Weights of a small GPT-style language model, trained from scratch on English Wikipedia: vocabulary 2610, no biases in attention or MLP.
Each number is 128 + 24 x the weight over its row's rms, rounded and kept within 0 to 255. Layers, rows and columns count from 0. Numbers have three digits each. The size before them is the row's rms in percent of the matrix's.

# layer 2 attention output (transposed), 256x256, rms 0.106, rows 227-255, columns 64-127
092:100162115156100124107107144174137125147155134104137122136127140145189194151109141136117128112072168124150096140111080069126149131123115123090148160147131134136132110152105175139080173151144129
088:105127129130113140144147151143148115068151111135143104133084156125129129136109126113124108110116137161160148153085163134103140124132167091125146135121123168090127147135117094124157131145179143
097:132133161146103132096143103148172165118145142102125099125108146097172119151102127082104159118128122131112163147119161124067122157100128127090126086143116153132129175152086121173132136106109124
096:088151116119122091153126129102122116126139153122153115110118155137126143123169102128092132147108135103115115169177142117096152085123151166112118134118072129185138091164126143118141107079094106
085:114153144141109102104087156123144142135113106113109122133149108150125148057144167123127132152160120168148183135131101108106106109103099125103130165136121088148139088109113131186178118146094123
099:120127130133162155144158159154127094119126139128130158096164082109145101155144145123108138106134096119151099143186037102136115140126085159099160134131108136121164132134121146131139107130119110
085:170115130113099140131175184127097154079155128136118096123150160156092142160112085111135110150136121105156121110154153186069099150133114116119116107134128124129090154104118136100160176133148120
090:076132117134131091149131127096131135124140123141165109114115136092123104144101118138184110145083116180133127137162131175121099140151116122158121072111191117112127134103121189137141116151123136
083:106114165113098108113121098129131089130105155099127147106106116136124146132074136135126139185137129156110143151138134138101137090123112116124130104147077141160156103126139096073095118127160152
088:109135136132106113151131143108173094091140157154094150119111126086143106113135128113092131160099112169095091111123146139114128154164079096082120154127142109103109111129144170091131129168152110
093:136151122137127124117152102121121118135094155137114144144115150147157130139102119142105124119142101131110129152112113118107149088093108159157128110114110126149099126139154147164141113151141145
088:132159128128136123133150153122146113120152136102132115172115116141108080131118131133092158131171160118127168129125124156119119145117135137173107113116118091108126110078096155070164147144148135
089:131118106130093076159167149109125143136145091139117115125148133110152130119119120102125160133153159122129140100108119117161150137130170100128090146158128114113101096123109135126139142140122110
088:141142119086148140114128122149116153131167106130125112121140132117153152124112093157136143135158120097116104129147119163098106150161096102149126156113127147157127134141183132136104142171171119
100:149128095119097117155122143158148105114086122117132101117122095147192154125130167130096139123108098152178099105130126136113137157162095108156131143145135140110115184091154130108092156120173121
095:163107137107090102125135167175156124130125140139159179104116121120144172148133137151146139135143128154148161173113110093127092069126125127162139131146175068129095143164108088152118115155100120
089:158127111156127076115127140141105114163131135156118144124127148076112112136078155119104136106098155104110142116138100110175100142135165128104145115138138115149133121134163099121117087123108106
095:082148126104141117079144114083097109160140133115117108155141090167126118171143147117120150117131111140133113104106140107185111148128115154142127121106096147104146149121106136133111143137091140
085:106155108142138169111121099133110114172106106147129136155157138128121075143116107169120133132126106097100087139145125120203146106134124117094119131112117138109111091140118088107129149125132136
089:098131132130116139143148121159126123152168163116160131142156114124130135123143152097119063140104104109089103102136107106143157132135129121097115144096121128153107120133172137113143151149102149
092:113195126187122137107143115104132132162141130132152097162116136121112099110191130120137130122166159103107114076118106141159166099121124127164114146146109134140107126133156133144137138113132121
085:107121090166138147125134128126138148143121111160149152094097134136120116137122124121133122156124138107081102122114113097105096118105124125113152131132094104134127104117116156138105138125121133
095:096130134087128101136099132144133122186095136110109132113115109095110152144113133086111119088141145150127106144135128105111117132147112121093155128164118111135103123154158106127124091136130120
094:124099145150134076118139121147155097145124140137160168121129093099131167151099109120135154113125113134094140089141103107159150108109169095115121102134171120099144124162129098154150105127130137
085:111111105137149088119124121123131168105149127101135137141132113127145129108093079174156148103157122117134157130136188173096127160114129157168098113144137117123119099144132141069115141108143125
092:164102172130153124167117116139129125143138142114156120122189100090128160152084124150071131148108132123152078166095136113113143118120117120099121118104145119096157123115120159116180112108124122
100:105152116128107140121159148121150121110116161121121113132119131100137181133077145130149135151117082159100079150111135111136126187101137107152101152152126126089117169101178155130091158145138128
091:117137145122121142147130136160144131086134124087132126097088124148158099112120138163128107144144127146161114127110132141118130120127116117121144081121128092121104158133145091124070123138103116
097:140113136098123154145103165151155134112167162082165128111094089113172107110120160131136141141154127132141096106143127166127136111097189112154139128125107103107174076079116090073139126144127127
# layer 2 attention value, 256x256, rms 0.0761, rows 228-255, columns 64-127
097:141122115175147133084154109126122132131135106120136162135186148103081124109156158113105154129113105146107112115122124161162116131125142167132113132106160107126143116140111098118052139139066113
106:107102117124142105173128134144146117167096137206097155125160128159102133109143111143148130111137129123118111100119113147082163126163154091141129148119134106125133107122126148121147192122157094
102:134120127118129103155133112180159141121137130146146156090104094112130123122092159136117083119159138107136134129099076105127090187147135075131162136112159124110134132114174141128106114161137094
093:167086126160161103161142134151129109140132135109124118130104126108143114179139117125182102109112148134083127124119120155166158119100138142116152152103137171102129138187127127143120131097120142
100:124142143142102123127117122142136167168110171153105143138115128132164126073110127125132159139134170069137093115114164132141141126120163091129110192106186129102120105138131137141107142126116155
093:113096124119135121117131084140117064125129112151082081139137074097157116096142110168114123156141100166137113162116122138144164113138144135150123128159146186131185081140098125119121112108163156
095:147125105091148156131133109125109153092126127169134095128127101126102199115130114123129103098148146094140093138129125115140146131123098082147110135144114123109112076128126102101115169107146089
095:162148113161140125127113160168142180085121111134143115119157097134141079141174127093139096101092120124165156111131109186108095117136102171138086139132106118118136057117130112137147143108099130
084:153134100124097173099136115147101125104148119121166139108123129155146155109103112055150163064136122076142124134088129136140099168120139125129133123123160132138124098125146114138113147101135128
099:148149149123154155131140135117118149147160106176126094160123159138166142071129107101136124128084160117136104111157091130109134126121143153167106119130095116161092107141099115162134149136121143
096:111096131086107127100124141097143197113134106130092162134172096163107161133162116107159099098136107120103106116109085109128095088146068125096128138126176148117138119143122108131110099104162135
090:135106132131147119128176100135124147097106162155101115131115123151128123130103120152111114133091124130153107138159101114094143106082122110150152136075141096098134113172106143156062115140092121
093:080125118129082125144149097118122089145099132076094129123127119097140137149092134167114158118151136138078096109111114103138148113113115130167102137145091129136113088113109118109145102091151139
100:073148155156095149096103120104096118135157097152128170138174107114115090109117106129139114105134138111115130121069139187135146121099138151137106101116096109107117105145115079120157121135121116
098:100135101115159162126134138081127089162127072113146076156123131096138167111099139092107064079178152140112117108165145149114125143126100127142146136162104156143110116114136120144137107132159151
100:132101144157116140100152103118163134132105136127154125135126135141196124138177129112100124150156109168087125108127142098117114122115108144126116125091148118147114112143124116118129162141094157
093:119064135112119129113097132160162147102164142114157137085111111130141121082152144079149129168116150081144131108142116142090145141110105120116108149138174099141103113111128113126079091097158143
090:132122153166080127101141123096138138078174167158160134163142143129141124134154118127131150115098144171156137169163154106108120184131152131163120141154153150129139129069162127149124146143163083
095:124090121121124129081128162104111158096120105153137137154112106133100087134144134140145127131072115119161182159107140101170129150133187131124130103144154127124120117110103095161114135138164112
094:144088137136135114161131132107127122108105140152120137091098157149128150138093113134139137138108126130121137158099137126126131135137141111140113153115139075129117174166133113134084108124133103
095:164098158088113129090090138137132120107131164125094087144120097124128106148102125136128133145133130128183134090172125118136144123135146116131105123142137128166132179131184061104151098140148124
098:140153080138085101123147119130123121137157080180117168167164117124113116123127144121115079126124118109109124155103100135120097163123103142098127103110157141152131143097104134122146083114141157
095:113137126114138147151116154148095161143119126135113103116142131156116141113112091139100090146094120135147119140163150116141108127123102180135143133088121148137125097126115151123152127103096127
092:137128131132101151161128106132154098146075112139117095118122146130130113116143112086129122144122160098093108136129107158138145097115139071139125137092151151126191135132100087129128133137160118
095:137153100149139148159143129140118144161137112132154152092133145155096133142166132110160130133110120159147134148107109158160091136109167134102146102063161171141126114164113118142132150124148132
106:169128133117130135113129128101123118124123161134181148153130116141115137067124131134102146150183150118123187081153150128096142079124172123125137101142126095130132093146109120180114122129134153
100:106114094123128132074118138101137113131157136105131118124175087132120140155115119088091160091107136119130145141127102140114091134121133094148167172152125171137127129134138130142178132114111137
099:080153123128134123130114091092092140107109075131149105110164113095097118154119082141146104150123108101131135154098104132117113113173124125112138113112175157088086157155121107140095108138113103
# layer 2 MLP gate, 704x256, rms 0.105, rows 0-52, columns 64-127
097:131130152123134088092112169123121115091132134139152117109134150089107150119149129086144131150163097101140135124137132103162146118097124094084105133139116103135177153109125093164169133139103132
103:142141115132124144151098129134143136126127121122124109138124109144164148140115156161064131114109152156124149103091133118156064133155113094091161113101125143131176096093140138087115119077157114
094:110129097120111118101107120145117122145061118127125143149131169153135146111137101113119129098176126108147109141093121134166123122115094140141124108146151138123138112158101119111147104152111112
097:113119163123185145125115127182145133128129135132118120104118093122135127124109138148125178094165093167124116148117127134099147120138138103154106177126114148125125127162155135146121132127090149
101:129167132148135142157116121190093139121138151130150139122087142158129102124145097124119174129115149167146132152125129122104083132117086094096148094138129115119162104148135106122127101084124134
108:109126139159110118134099126122118145120104130113121136145119098105162112132106134151152117168110142126140174150088073140146156138143086134187168153172117124076104169135105124147095101155064138
107:084081103164116111121134125122164096103147114138103125074163130153120106123114137126112159134117095162139135139124103110158109109135116096144118134146138115123077137143095151112143090163150124
099:093142136112158068078117118137109122107152144158143143134125095142153136132141141162159124134179134124072169120143117123122098097157122156133146128105162149137168139142118124121111120132125144
100:129128155084118114123148134107156096048088182130153108130113107100101128157128127111150140102092097135147169097116138141119134134128113096109135156089146119135127111120115137168113146105098134
101:150087157138143132155105153167143101133098113176102138113117108109104147125164083112119102099139128096102111107146131118152154124129125132173143089130189107121141133120125129142172116093124091
102:114099139090139096113144146147138074105096098131129140125087165076129197184093119127139126132158143123111132093099146164116127138146113126135117086133102135111149171126136156123151120171109143
100:166133135131137142140104085127117160123139160148104084090103162057119129123120113125129145142114107119127091079150117147132134125151105122090125105144156117099137121098116090105149101073156081
099:118103142135155129096120143139169134083140103084130114119124085123130089109143118153144127170123126155060143178141118161121136133158159076108167102129118095115136112107097099140089092144046090
111:093074112102092133104116101117181090111140163114142120121091121122157082109132138145128151150118125096143166153121125134153134119171144134150131119103092099126098103139096095150108116128158117
098:132123117157145128165127121103150116116123146115154068115129114095096102128116122133101144113158136123134097134117106120121139136141093161109128106127111131119141131097161160171096119177110111
102:087140135116160163136138156138113134138069116112115146165121134156169095151114098125083114088136125094102142109115163087116130141080098123151115131159138139108120131145176167145146100102122117
101:146123108127138150162146150121107131091135140157130131123144167101130147138086112111109117112130100113161108121165114129109099121164070124106147122120119156112144085109172158106177144108157161
091:162104094107134158116094119141153137155109144141130126148136141133129102117110118105103126112128154164111104111117120146110113147086147135149145129133144113125141155117135096122121067112131101
097:156098084135158125127119104141149099157116113147147117136159170156138157156130136123141106122171124124111096177151135140134105139120163172129131152143128135100165122138154112108137119142133118
091:140169119126126107172146154129144148127128074122125133148146109100102125111119111115150115133143109172131130123138161098094123135150142108128141154069145111118145105115124135144181114146166113
095:125155095172127103149115172115112124124141107123087115186084090141142184123118137158154168104113082127105138069098104145122132160136126133098110124165182115118139161122168116080153102135121146
107:094119144134127107143132161135129130086120105149141119128170148141150109153141123146138142167092093133095144121151137126114094122134093132132175106101122147127196116104138150133131120125067119
096:125109121106110144139123126170126120158111154137121164126131133140155150118110136175122145171162151099120122128142120123159124177135085167098171146142137131110154094154082116119156134121072123
104:151121153139133145128108115141135188106134082138139104126097129158136100061160128133100121090174109093100125157127157146096123112096129145161109127144146085143100139125122129140135113130079133
095:132096131126080146149144107146125151141109128134121139177146153127149111166120132164131160140102155141177169097107139157151146147117086124164085132095107109137167132138128182137111138133129158
097:125134140178130118115109145128085132124159129109106106130149121130120113136135084129103072113143119149107153143161110129129082133146147135093095136148139140145149137119132125106118100127129098
099:147096129133166127094108156120114104118153094135098141136153126132155119135112160138097160148099138150148068077153181132171119134130093112139115137129163174125151147156119164137152097110136117
109:132146118108116074108123135147096083097117089149178099150094120111153163140166136118139153143116152126140163157124137087163130109145142132098150120133166151133120129172103122131113124145099161
100:135118105152162097143107135123132115138152113132151096104093132081101178134116144130120150126139139130144108156129121175129153100185146171128123146143138160083172126149150135128127145128115129
101:126125130108157136169098090184154128118148142132111096160161156103132138151139096160089100124115133136132142117133181130103122125109136140176108146082073146089155147110135131136128144173144116
107:129125172157105116147109131114132146103098152095135144118170092113129138133145153128106128114101119090140136161130109136121146168124106128112128091134108124145071117176126139174112148128080142
105:100085156131126093097164140153146151140136128148122131150144134168096145153097143095140128122144133105116101070139120128101096098138122173124121108135084129111116130128135120121126190130144150
097:166167147099169156110146124119143169164110122131106114125125136106129148171136105090131129073143164166155119124104131141096110138079155118107086142136139120101116128158141127104145090094177087
096:136093151156104143151123120131124101134127133113077086137166136157134145117086148124151123163125133121135107098168131165093151104105150101115145140137097129096158136095179119152159118075131113
093:127140077152151089173184173120120159125101139186191110114144154117155115127122146093140139152112174117144156141151125177126092166125153143188112144118107153114122167145115153137117128110108108
097:154128159105121122135108145159111118110123137151091158127132143072137096084118125193121090121126140133137103111157107142135117116153146156156112098061148114160095127096163074149154124161114112
103:110118120134144126143158145128144094141125125170109104117125161140107079086126097152141152163119155168137127143165113126117140156154137097137159123138138125130137134093131126128151107120164123
099:109170134088166141102124160155110119102138114141103149114138081163122155164112110139138132141151148130169167133110126185159104114181114138118130143131170127101130112114107119116157122142140134
097:152101149152127119201155123148123078140156148139124109173115119119120094086086154129139132134089110149125123114092099128081137109127159124173097177097146123151143179135113083102166117153167110
099:109159108138152100139110133123147116094166114149118109132129121137108092146140166133083131103123143140105126121156148125145135129165154178113124115124124122141133177138165127136086146135131113
104:176104141125057155110111110102147123110119148149174072090088130130100091132169156113125166139110146138100120115128128153139133139108129111134099120138150113186149128122153113136126118136098129
096:119136140155139106110142111152113135157131082116112110151098148151079113125154064136127134104151111163185139108149119154136135116077079148143132114128119108137115131153148126117129140114123128
103:155108173094122097163137142144103073125092106104144110175114163105124104155101147107133124140066145102108116141108106119131163121130134122102149086113120118143084139137126127095183095139132111
095:098117114128177133084146112139120129145100142142133089151134108103138146120105137071141087189168177148121113136124085158116138146117089157114160090182134121152101142135114124148155137128097114
102:076158147157113106143157114135118162100099123122140069123164125146135112120154129117151127101145104132151109142098119111117153102125114105102149161110113117116160084118092157100141160128096094
099:115131127110187179118139141126107155146163128120146150113137164115122124080119128069117209075145117105132133127114110126114080134111100130096137150148102133080113170120158137142172135093126119
101:082114101115130124119129129149121102115107167119177182110159121132120135082101122117162103149110138166160138142090145067181111121132111141160145171137143121105156140108093119149110086114165098
108:126169146129162179145152159124142132132103097146143144166130135102103166120111149134140130119123097087123111118099154152107134111151112139142173154099140126148150130139167163149201158130135134
101:140110105142138135118128126119121102088106088113125137120142172144162123147112173162151149128127116113129116122136132143193148102088142163125133136164115155120135124123148133147127112129118131
093:132141122116135156166137130149127119120139130083130088146126093135129133175077126105121170148116137123153128154142130187114177101152140122101104140108162138106203157132075124114134129122154135
099:160115113103174079135157108117123147159138123162172138090175141145117099154105132155115123116116127128082118120141137142160105133163117124159117131135131147106097098159130118117138125116103125
100:144106166125124146164114083165157154082124111150151127180109094079134129104163142105165101125103077120143111128150136084112108154196125129157138111079139127123137115165081077069193100137125119
095:126103138171130151129131141118160135141109125128142096158141166112172163107121155152119148154113098133095164150164143127125112076161104134160100136133148133116142111110112097136167124102082122
# layer 2 MLP up, 704x256, rms 0.108, rows 0-51, columns 64-127
102:097110145111126110097151162112133110094123130125128126152080130102153154150116110173135149139138094086143134144099126097145078115105135082134120162140126128067173144114105122121116126146123097
104:116112123105131129154151148125135190130152179124095146132111077120111160107130148122107150110136143162112147153112107194151153130124147153133110124086133164092146099143091111160168076112152188
098:080131123111117082135157105126140105156050062152105123144135183118163086112113074109116137094130143113104107119141084150088104149159114129136144123122111155105127115142140141090139138139120113
095:138127157120159114110149115131101172113107135121080122110172158110121112118106126152128158097176106155132109117124136133087130159158112106125124137123095142118126152127101164144132163129108174
099:127123119189148081136141149104115148122123116103111099116056163150126116148160079126145102111136149154178096159133133137143142127136131082117145175144142084100155155107140121155134189106156166
103:067100093142132127115136171108139154150121133133122115154118062106159160125107169152133106140117118148130142172118107097135130117153123117119187118122084088135105159138152096118098125147115164
106:146157140145134144128161118108108204127120166144164121137091150068157161122107097161116145114122137129142144145075167116132166175125120184120141146129127115130145154094110151126127153146138127
100:105147097151170131103115167145125158117122156127118144137096130132154109183127109132152156119135117142152172123174118122151179154133064105135140106102159154091127146123110145123139138171131142
098:148142116109115147147119149118154128173157130127114137167115124178145151103084098140095130144159169154088125158090160125109076141135119125154147081109105126122110114124134102125176122143173104
102:132165114111180145143132124094109134138135118125147088153157154137116118129153128144136151133158100143151138129094094160072129175112133167118103155148056116100098091117171128149115152111118174
098:129118137085109139104142130154104120107093122085122154133113095124107122122103092162109116079107130144099120166165152155088127110168140150133152148155145122133155119167132079124113138157112159
098:109114134123126129114105142153143129148176099146160093116117142154098105143119161119117119133181106143132151085145102154136131153130128115098046155110119114177116115125117128101111123123103153
095:090099158158110121119155126118132147127129133105127152150126086058104137102161124139108140128092099147091158168134136088123153114167149131087119166129115138176117122140111113163104119135108134
114:102111141128090116143128124145190151114136117146128146124097114116139067124123125053164153137117115118177188113135119135109099102142144119138125134120130140118077099126160155130137158116135123
092:160121115154125112143135128123131136122139125102152108132121132082102132136112148116126136103152136103109135100136093094120121147140086128124142108115108135129152120130170136135073128129113135
097:103133118083134138113087118097113095131100125115100113135121131156136114153109129120142131139114086088094154093157132107162100128125110118117136073095160136130113100115122123154144122109102172
104:137110132115165130158125117111107148106146130147084159121145171095098108120130132072132164122139125089159106149141128121113110118150084173119126147128142121086107102101145141117170153141102124
088:125147170163161104122136158087115122107108151116148138090127120107148128134153187122145161131091098062117137120136110090147124142101101133142130163120142162110107143114106117117152155137119139
098:142136099147120160135134154139126115091126108108154134147137136120144138198159142111090122091130095091158155146161131170151122161058098172112133124131150119111113140130154123138139133102106115
095:151103110100132134120114077133130145110126143138144132106137134135151133119111125127094175136132165126103129149120100146154165119156127145133089101177102177153090133117128165133099122114112148
095:098120183135124141093129128158130142110133150146119116077146143112118119122148107113093119109144187098125129175097117110125137136137154125149115113106079152142132122130124158170096145108157151
106:136102101178103144149099116120159163085114122110142118099152120198122113129072126116091166130142107115137120147159168121144184105148118110112112137143128142125115169101129154129106125142146169
097:117160152137124120155105137108151109141119119089133117142147110154116195088127156139117143097138079109158101122172127116120141148147122117132106137117105120128140116144115114088144174116076135
101:204105126111112101103076106147160133101138155154165118152109143155128110134132112147134102099145119102099106113202157189121123095144148109173132108109175124168113147121109117105105170104109126
097:144147123101122101135155172119102123173162135124131130112078090076152148108129146117145114138161102176116151127118099151135146108094175114156106100094136138145093145155115071144162124109126108
092:139111151160150135138101136135139116138136125107119157150136123140154068138151103121174086100139115109118142155140137127122114106162132165067142117121161095106143119087105097153146086146076123
102:111156137134107122144127125097129104108107127110112120141113095132084171147168137153115170141105100148136123142126110108144112108115140163125139156132105169143117131158119122140129127119141159
107:143095148091098132097137149122142132166120119149120153113115151131155081152158131098162167144137092126109150119162076138115156132165197119110122122103087110097131106111106154163118093139144092
096:107149117130154071142135158129094119126131100121122104086107154132105145138140146119112128122154138119181123131152155145139107114159134155127083170129145164094132131127140139144158121130145131
094:133136153163124087148150172109109141136123143137109129095138094147122135070128157080130129134170147139088116184101159138183102116176105127136155123177141121086114095127115135148161094130131094
112:129123138158138096169120142143137095134145162136140161109131148102120106154137121085112086105120132116154084107166117120150187133121180143086132118161110124079101134121145123148134150104131131
106:101108121140167097104110111089130147142130122166124116167182157161125130159109120129136106157191128116093134105119133122143125093143111136115110149149100145142131119155105120110102199111147145
092:110124073167092127145093114098114099090115125110146105173163156168144161145134143142142145105136166102151103141115125150098172154136150134098133161100122169151154144108135120101123129124068098
097:119125136101121109107134170107148160125137137105194186132132106137147148098127143120120124130145129103123135161121137100161115130151121163112158090134138141139113113111102112116074169177121131
098:125133068147142147134148130114156118131108142172171134117127091114182122144146080118099163145171172103146144150160143127107111149120115127202147163106090116091124136135121111148131126098111123
098:094114124107134115127126149105133126111117100094123103119105152161096165155040076118139132121113109146111106147115140089133130086094112142102092117160136132111142118152162163107131101109143156
095:091135118125119107163149153142145127135127108167120108127132152143074070120148127155121172154098129147121117155120113145114130147141124087134139116126177121125154117141167141143171145112132134
101:160139147089108137136096147162105102104136094135088160103136133095162106150133153087154158145119095113136151133129130133139113133141098120106161158124158089087151124155109112112127134101096123
098:089132115110138156068071138061098151116128149115118123103123155117129186173127121091146139137130158123132145119144143105134105160143084121081169075139114136112078072140114183160108109126126140
098:099076108134163101135094147118122099115128161136149125147155113157176185103095112163140132157126106070134145114149102139125131103169126139167135112118097131143180074128108083121148138130112139
103:090132142118146102145177135101094123136111105128083131124172149142148194146138107134153113168155109117119126151146162136099117127136126112097175092101091139128146131109107127122153138138136145
092:121158163133154128122165118131159110140123098129119117134120192130121140153120101107108170113119115122161075086100146147092094133080076126145208083129144141121115138131168131095139105106137091
098:132100127131099121155104142161111131149085156096156132144139151104132118159179099118187171122094138102106153109159101105137158137068150133113137114110127130097095146095140097121118135119117122
101:106112167144132129123089138139114166133136153130144130151149142146150119148116152115118128128118121094113116112164146130104165136119143117148131148107120144091131121123151117135109120098134135
102:140125146143130084151144167154116145124178129118169142138115167149153158162106102174138116103131124136147122093152157117101137076140138157103106097159140138077096117167165123153101122147145143
097:162129122174137122153153111128146141073191120102123137122121146108097118123141100115119153146185150080131090093133111115084142139117119138108123141107115113139146106112180142142165134114118157
101:126143114140193141133108191123140114159141077158123123127086129151138111165130147138119142124144130115098104094121120142089103146143119120137136089162114121126115124134162124141125146127161150
104:104140139124170106143102101119113124135072113134130126134152134126165191137143146180121125111112123101125155120118168123131128141133114137138161096119137160127165152131141114165089151124098166
095:165105132139140144098153139187106072163127145127141142113179124143140143116123114130133087150142098162088113138109113130109140080118100140105092094090159107127132132164151082139168086086155141
108:100154136111159134104127130122095159113171105169175121117102128108112126118130118132135097082197103112126177140155174142135141133119105133144087151126127101136115127139155140123135145113150109
100:128152114139108114117117178153143126140156052086124155136133127130117139110126101137145130173128111143152121108108132100114148119133134113180147141112144128147135128039161131134099139099108158
099:107132117097125106115179170097157138124133136096106158148134168126118141148115111161109142136150133147129147117117124131114135089143122151116096110151092142140144108086142190137083140130095143
# layer 2 MLP down (transposed), 704x256, rms 0.0343, rows 0-51, columns 64-127
098:151182180168144148073125138129158130120110156124165092081110118175099099148160114152074088144153135124108136140106099167170111115077135084077123145143093162101077122124159162157097138096099130
102:158153155105119123143127134159112158147122110124158135159100131171111164147134160122056159144135099060100149108108143133117119134114127136089120129103102161148163069157149169113154130127109137
095:102099146109136143146122134133140136124173132162127107141129147086144114153159132109107166122113114108122123158117117115123171147110153139137081145082155092143165130152156085103103123167079121
095:087140129137148142157125147152144110127118127105106093139110121116102091089155156135153136133136134169079101121155169152117189144103157073155113136094136123149113127093114133143129122135108131
098:101142109153142099141126122138124124198136133157125131117085154111106156154120136203094140106140169131161125133108130100101119183123091106113141114091141124121137146147133138134161124099120166
107:112129142108105134150109141152116135107186130156100129127152152132130144111124099125120135121134127112150093114130157116140172129084111149110160106090136126143099114151113110151126126103125153
105:106126112095093122183171139086149142109134160144092138135111129167130175130140161121131091149146153129129170140158118117176138151146115117134125132154170106083128148126138119089126132131139140
099:150140132153156119089102110159107146147126102105095127106098091096125124166138104132096082149125154137141109119168113108115162146082117121132151111139147118117126135144137161107134126177133126
098:123144147127171125108149105121152125109139128130132155169110123102122114139161111147102111112094119136146132123129064130174157156126091107126129158133147118087114127153149141093152140131122090
105:196113154140136140155151155103128128151146087123149119137158109135185124065100145131164124076114084131109129156101092144113132113162134149106139142155135142091127123108123098126116159136107126
101:101116094115126135102092098136129150090083108177124120125114146124119157155144137145146132124147147120116107156135144131127171138132094107130167134120124137057117177101136125176135121164111155
100:087102132137129139096124136152120125153118103141090069130180092127166141140108126099120094108121140143108088116117144108136134151124125168150156164152141125098105098155151153165112118167123141
094:103182119148147152098157124149113127151105127090080175156138122149117107159164116139150174114142126162134068114140151156110128138112090129119114118148116115089138121126158128133150132100134131
107:097131128081120121127152156150135143138111086071110105119093122124121102115117118096137127114114134142114158082137125131136115135129172091127130107120139111103104117162173131146108166115116116
086:140089150126137095125146147175105118136139132139121150098159114095133142125112178102152107153108132159136077157111128094143106147139127114115115143138150136131132162131141128144109173102143149
098:139125130107090148069128076155144113131153131092129149124126109123142117123110100124101109133121139133136150153171096068129126154149113133159135157133108064112122132091129146171140112112153117
095:123117134112154115126127112170124113152120104084118138151137094111123135143116147106136135137119119135103077130131107105085081128094127102056182121119128146151100083143138156087154149100161123
095:151138136159143127144146154168131132126096139102116117128145155095094098165136150149115130152152117108104122131149164120134090142130122148079146122134119120138146126125117134104159131159112110
100:112112136089136138122179133130122133145168116126126101127168152082109113162135117114164147121175154147134134096148185144184086114106166157196122097170103149133145120099100120124111126121151106
099:157111132163144089124133120124130164089139105149068131149100118080085136155152155113108116132113127087073097150113149156144163120107109128081134109164103119113149147125155112142153155074145135
097:113112146089092132111126125142145176186118151128140141132121175093120120110133138133100131125098138106156153189100101149161172119115134118149115157146114114134127071157129153178091135155150113
106:137133132110112125117112155125150150134161155082118125171123129129132143104118134157130120124130149078167095104098080121141130165074116132100147145154102124107119143103121112100149126120150124
103:085133125106123122122117162129177132168116145122132103185109133106119114133154123105082140158086115134129134162110165111136103108097149105091133116133137155127176107148139086135106158116136087
104:114113137101101190112149103118106130123128092154119130144116135123137118171150104131097101147138157118162114172151148107141151098130154064074113078124108136117128120120131163145108142140141127
097:121147166129110185118097172142087133144087166133162125105132092128147107140101141134095114152121080109116104155103129187091132104126125138178119125113118115110134137144138087119151139140127080
097:166141153144141086135112112143086138130158145113125142130098144132122088114075122115122103149132118082109170155104101115112122135130166166112090148168120147126095154091167091134110126120114109
098:148137135150127170150098124124127136121125147088108149107101118145152108118104152148074144145074108146143096111136104074176113150164143195139148115153152134137109128134124114121149101080166102
109:183143126179158102102126107141134110122130167135147125149131176107109123092127179177106155136109140162125153169137072131120086101139111137177110147119151113114136096129159120128145177098119101
101:159133146107124159154153139135144162134143129151168099096144092115128123090118146118112171104138167151170144083125130095143131147161150119157118120130128109111172119087139121121147141152122163
100:110120104145130146090152126137116121136129105124121169186119124120107148169132163158101099141130102119097118117148086104122162128126076116146183134064124132131081088150169118159120149107110130
112:124109117153131133123117148116142136118154099101152120091160087115175145105154153106106161135124104114108143164142121145171099170133107107080131142103140110158128153125107145138137159152097174
100:131113143106142151158137113118117088101111138118091140135166127102127131065128125105115129173102136155094069138097107104155140131098131139080133152083113140136128126158127143109157126119093165
098:107121105135130118126103109128146086105117117148126123111117123113146149083117136121148166138136100154130171120137160143124131155120153164137158122115143144175108113105131122139083137101117080
099:139098122133118121122109113104086150123117109126105107127151149086131141156135135125132077167154098095150134147122110105116157139148103119090104146148111140162148105153104086132115152163133126
099:133146136147143150119137115167127147109126123133123150118128155131155152148119133147134120094139111145165136159128094152099072157126094128170140124126130131097156114122125106109094136089140142
099:069120146136100151140161135095131111158144111139135083119141132150112175129125112081116112115153103116121099151096120133145117121170187128133122107180107142133162114121101123135136135131126169
099:130128151140112115130139060104121145101133164107101106096097154112135078112146156112152148125088137132151116151135151171115128150148148138165146120167160145113107113122163119116176124101138148
098:097123159112088150122104159168129108159150126147117106063116122119170152130138096104122137096132082101146162114128123138164151142139131118111140163160122115135128141159124125131150143104099126
094:159126139119127118148109092104123132121117164165158093094132149138150130101126131086159123152127188116105128108119148147109165094135107133127156095111136118086133122089152103123126119126108113
097:146133142114160085141116129106158128148105087082154133066136127154132127124120099144131125132096149089143126103180121129119135131153107176144158112124117166113127076178115131098124118126142097
103:068144133159099129116132142119128103129137117106160117120130125083202167137123139122129139105180091100130137092066087131106168139148145143153126117147142102118093112135128063131128111119165131
092:124133129108141142099121164155148134127156124139136113116144116167156159159131137154129121102145106146177113124126132125118172164068151174104149112109102150158128176136137116095169124129121156
103:135167163124127115169133121163105158087145086107132136103136143106155123106099123104165177151142108157146115145152154086137103093124090104125138181145133135117103120158140163111144082104148145
100:072124167113151133095123128071156132101124158089129148143130140120103139074079132131153096154108106093095146130155136169139128145113145128131169143153098177083097132137112104188088174142091152
098:135085128152124112104143075161168127118141149147122133124167149087103140160127151145124157155143126183147157116132140122128153129132138140174122139129133157112175146163139103143074108101133113
093:152095113159118127129117131089138156150114072103138175137148127096097125130173109113164176141096151100136091156122150138120130091129123112121149134122150138111164144115131107127172167115137156
101:163119118123120131118138115110146129136110203139130119117169092140167108126092156106080114135113146128133098144112132107127160114106119093163136092152106147127113146161119128142118122120159114
104:084162154109157134126143132097109160113131124114140136142085077104160138165084133081157104162115159127137120113097131132123133167104154147105144108097114107128156102113166094096141106130139109
099:101131097121104106152143111112119102118164130187098099180163141127111163157106159165159124104135154138135121149133162137089117090149171142093149150131178151150151084147173160138107123142132154
107:146141143120095118109090134178151162148126110118184122113147139102110129100139118166139073112161144137148162091149117133125120129150098137117072128121132087082146116109103153166129157105105114
097:086182106142125111103108140182138149154118113174125098155095084081186158144182136134169167147146136129085162096117110097148147116120161130085138141132130110104118133103148100116139143096093116
101:162083136122161130104170134126140085118123140171130102107111102125131127122133109115132172126164104124131098110131092116136133103139083097131118136050126149145087132174113118108129105158121129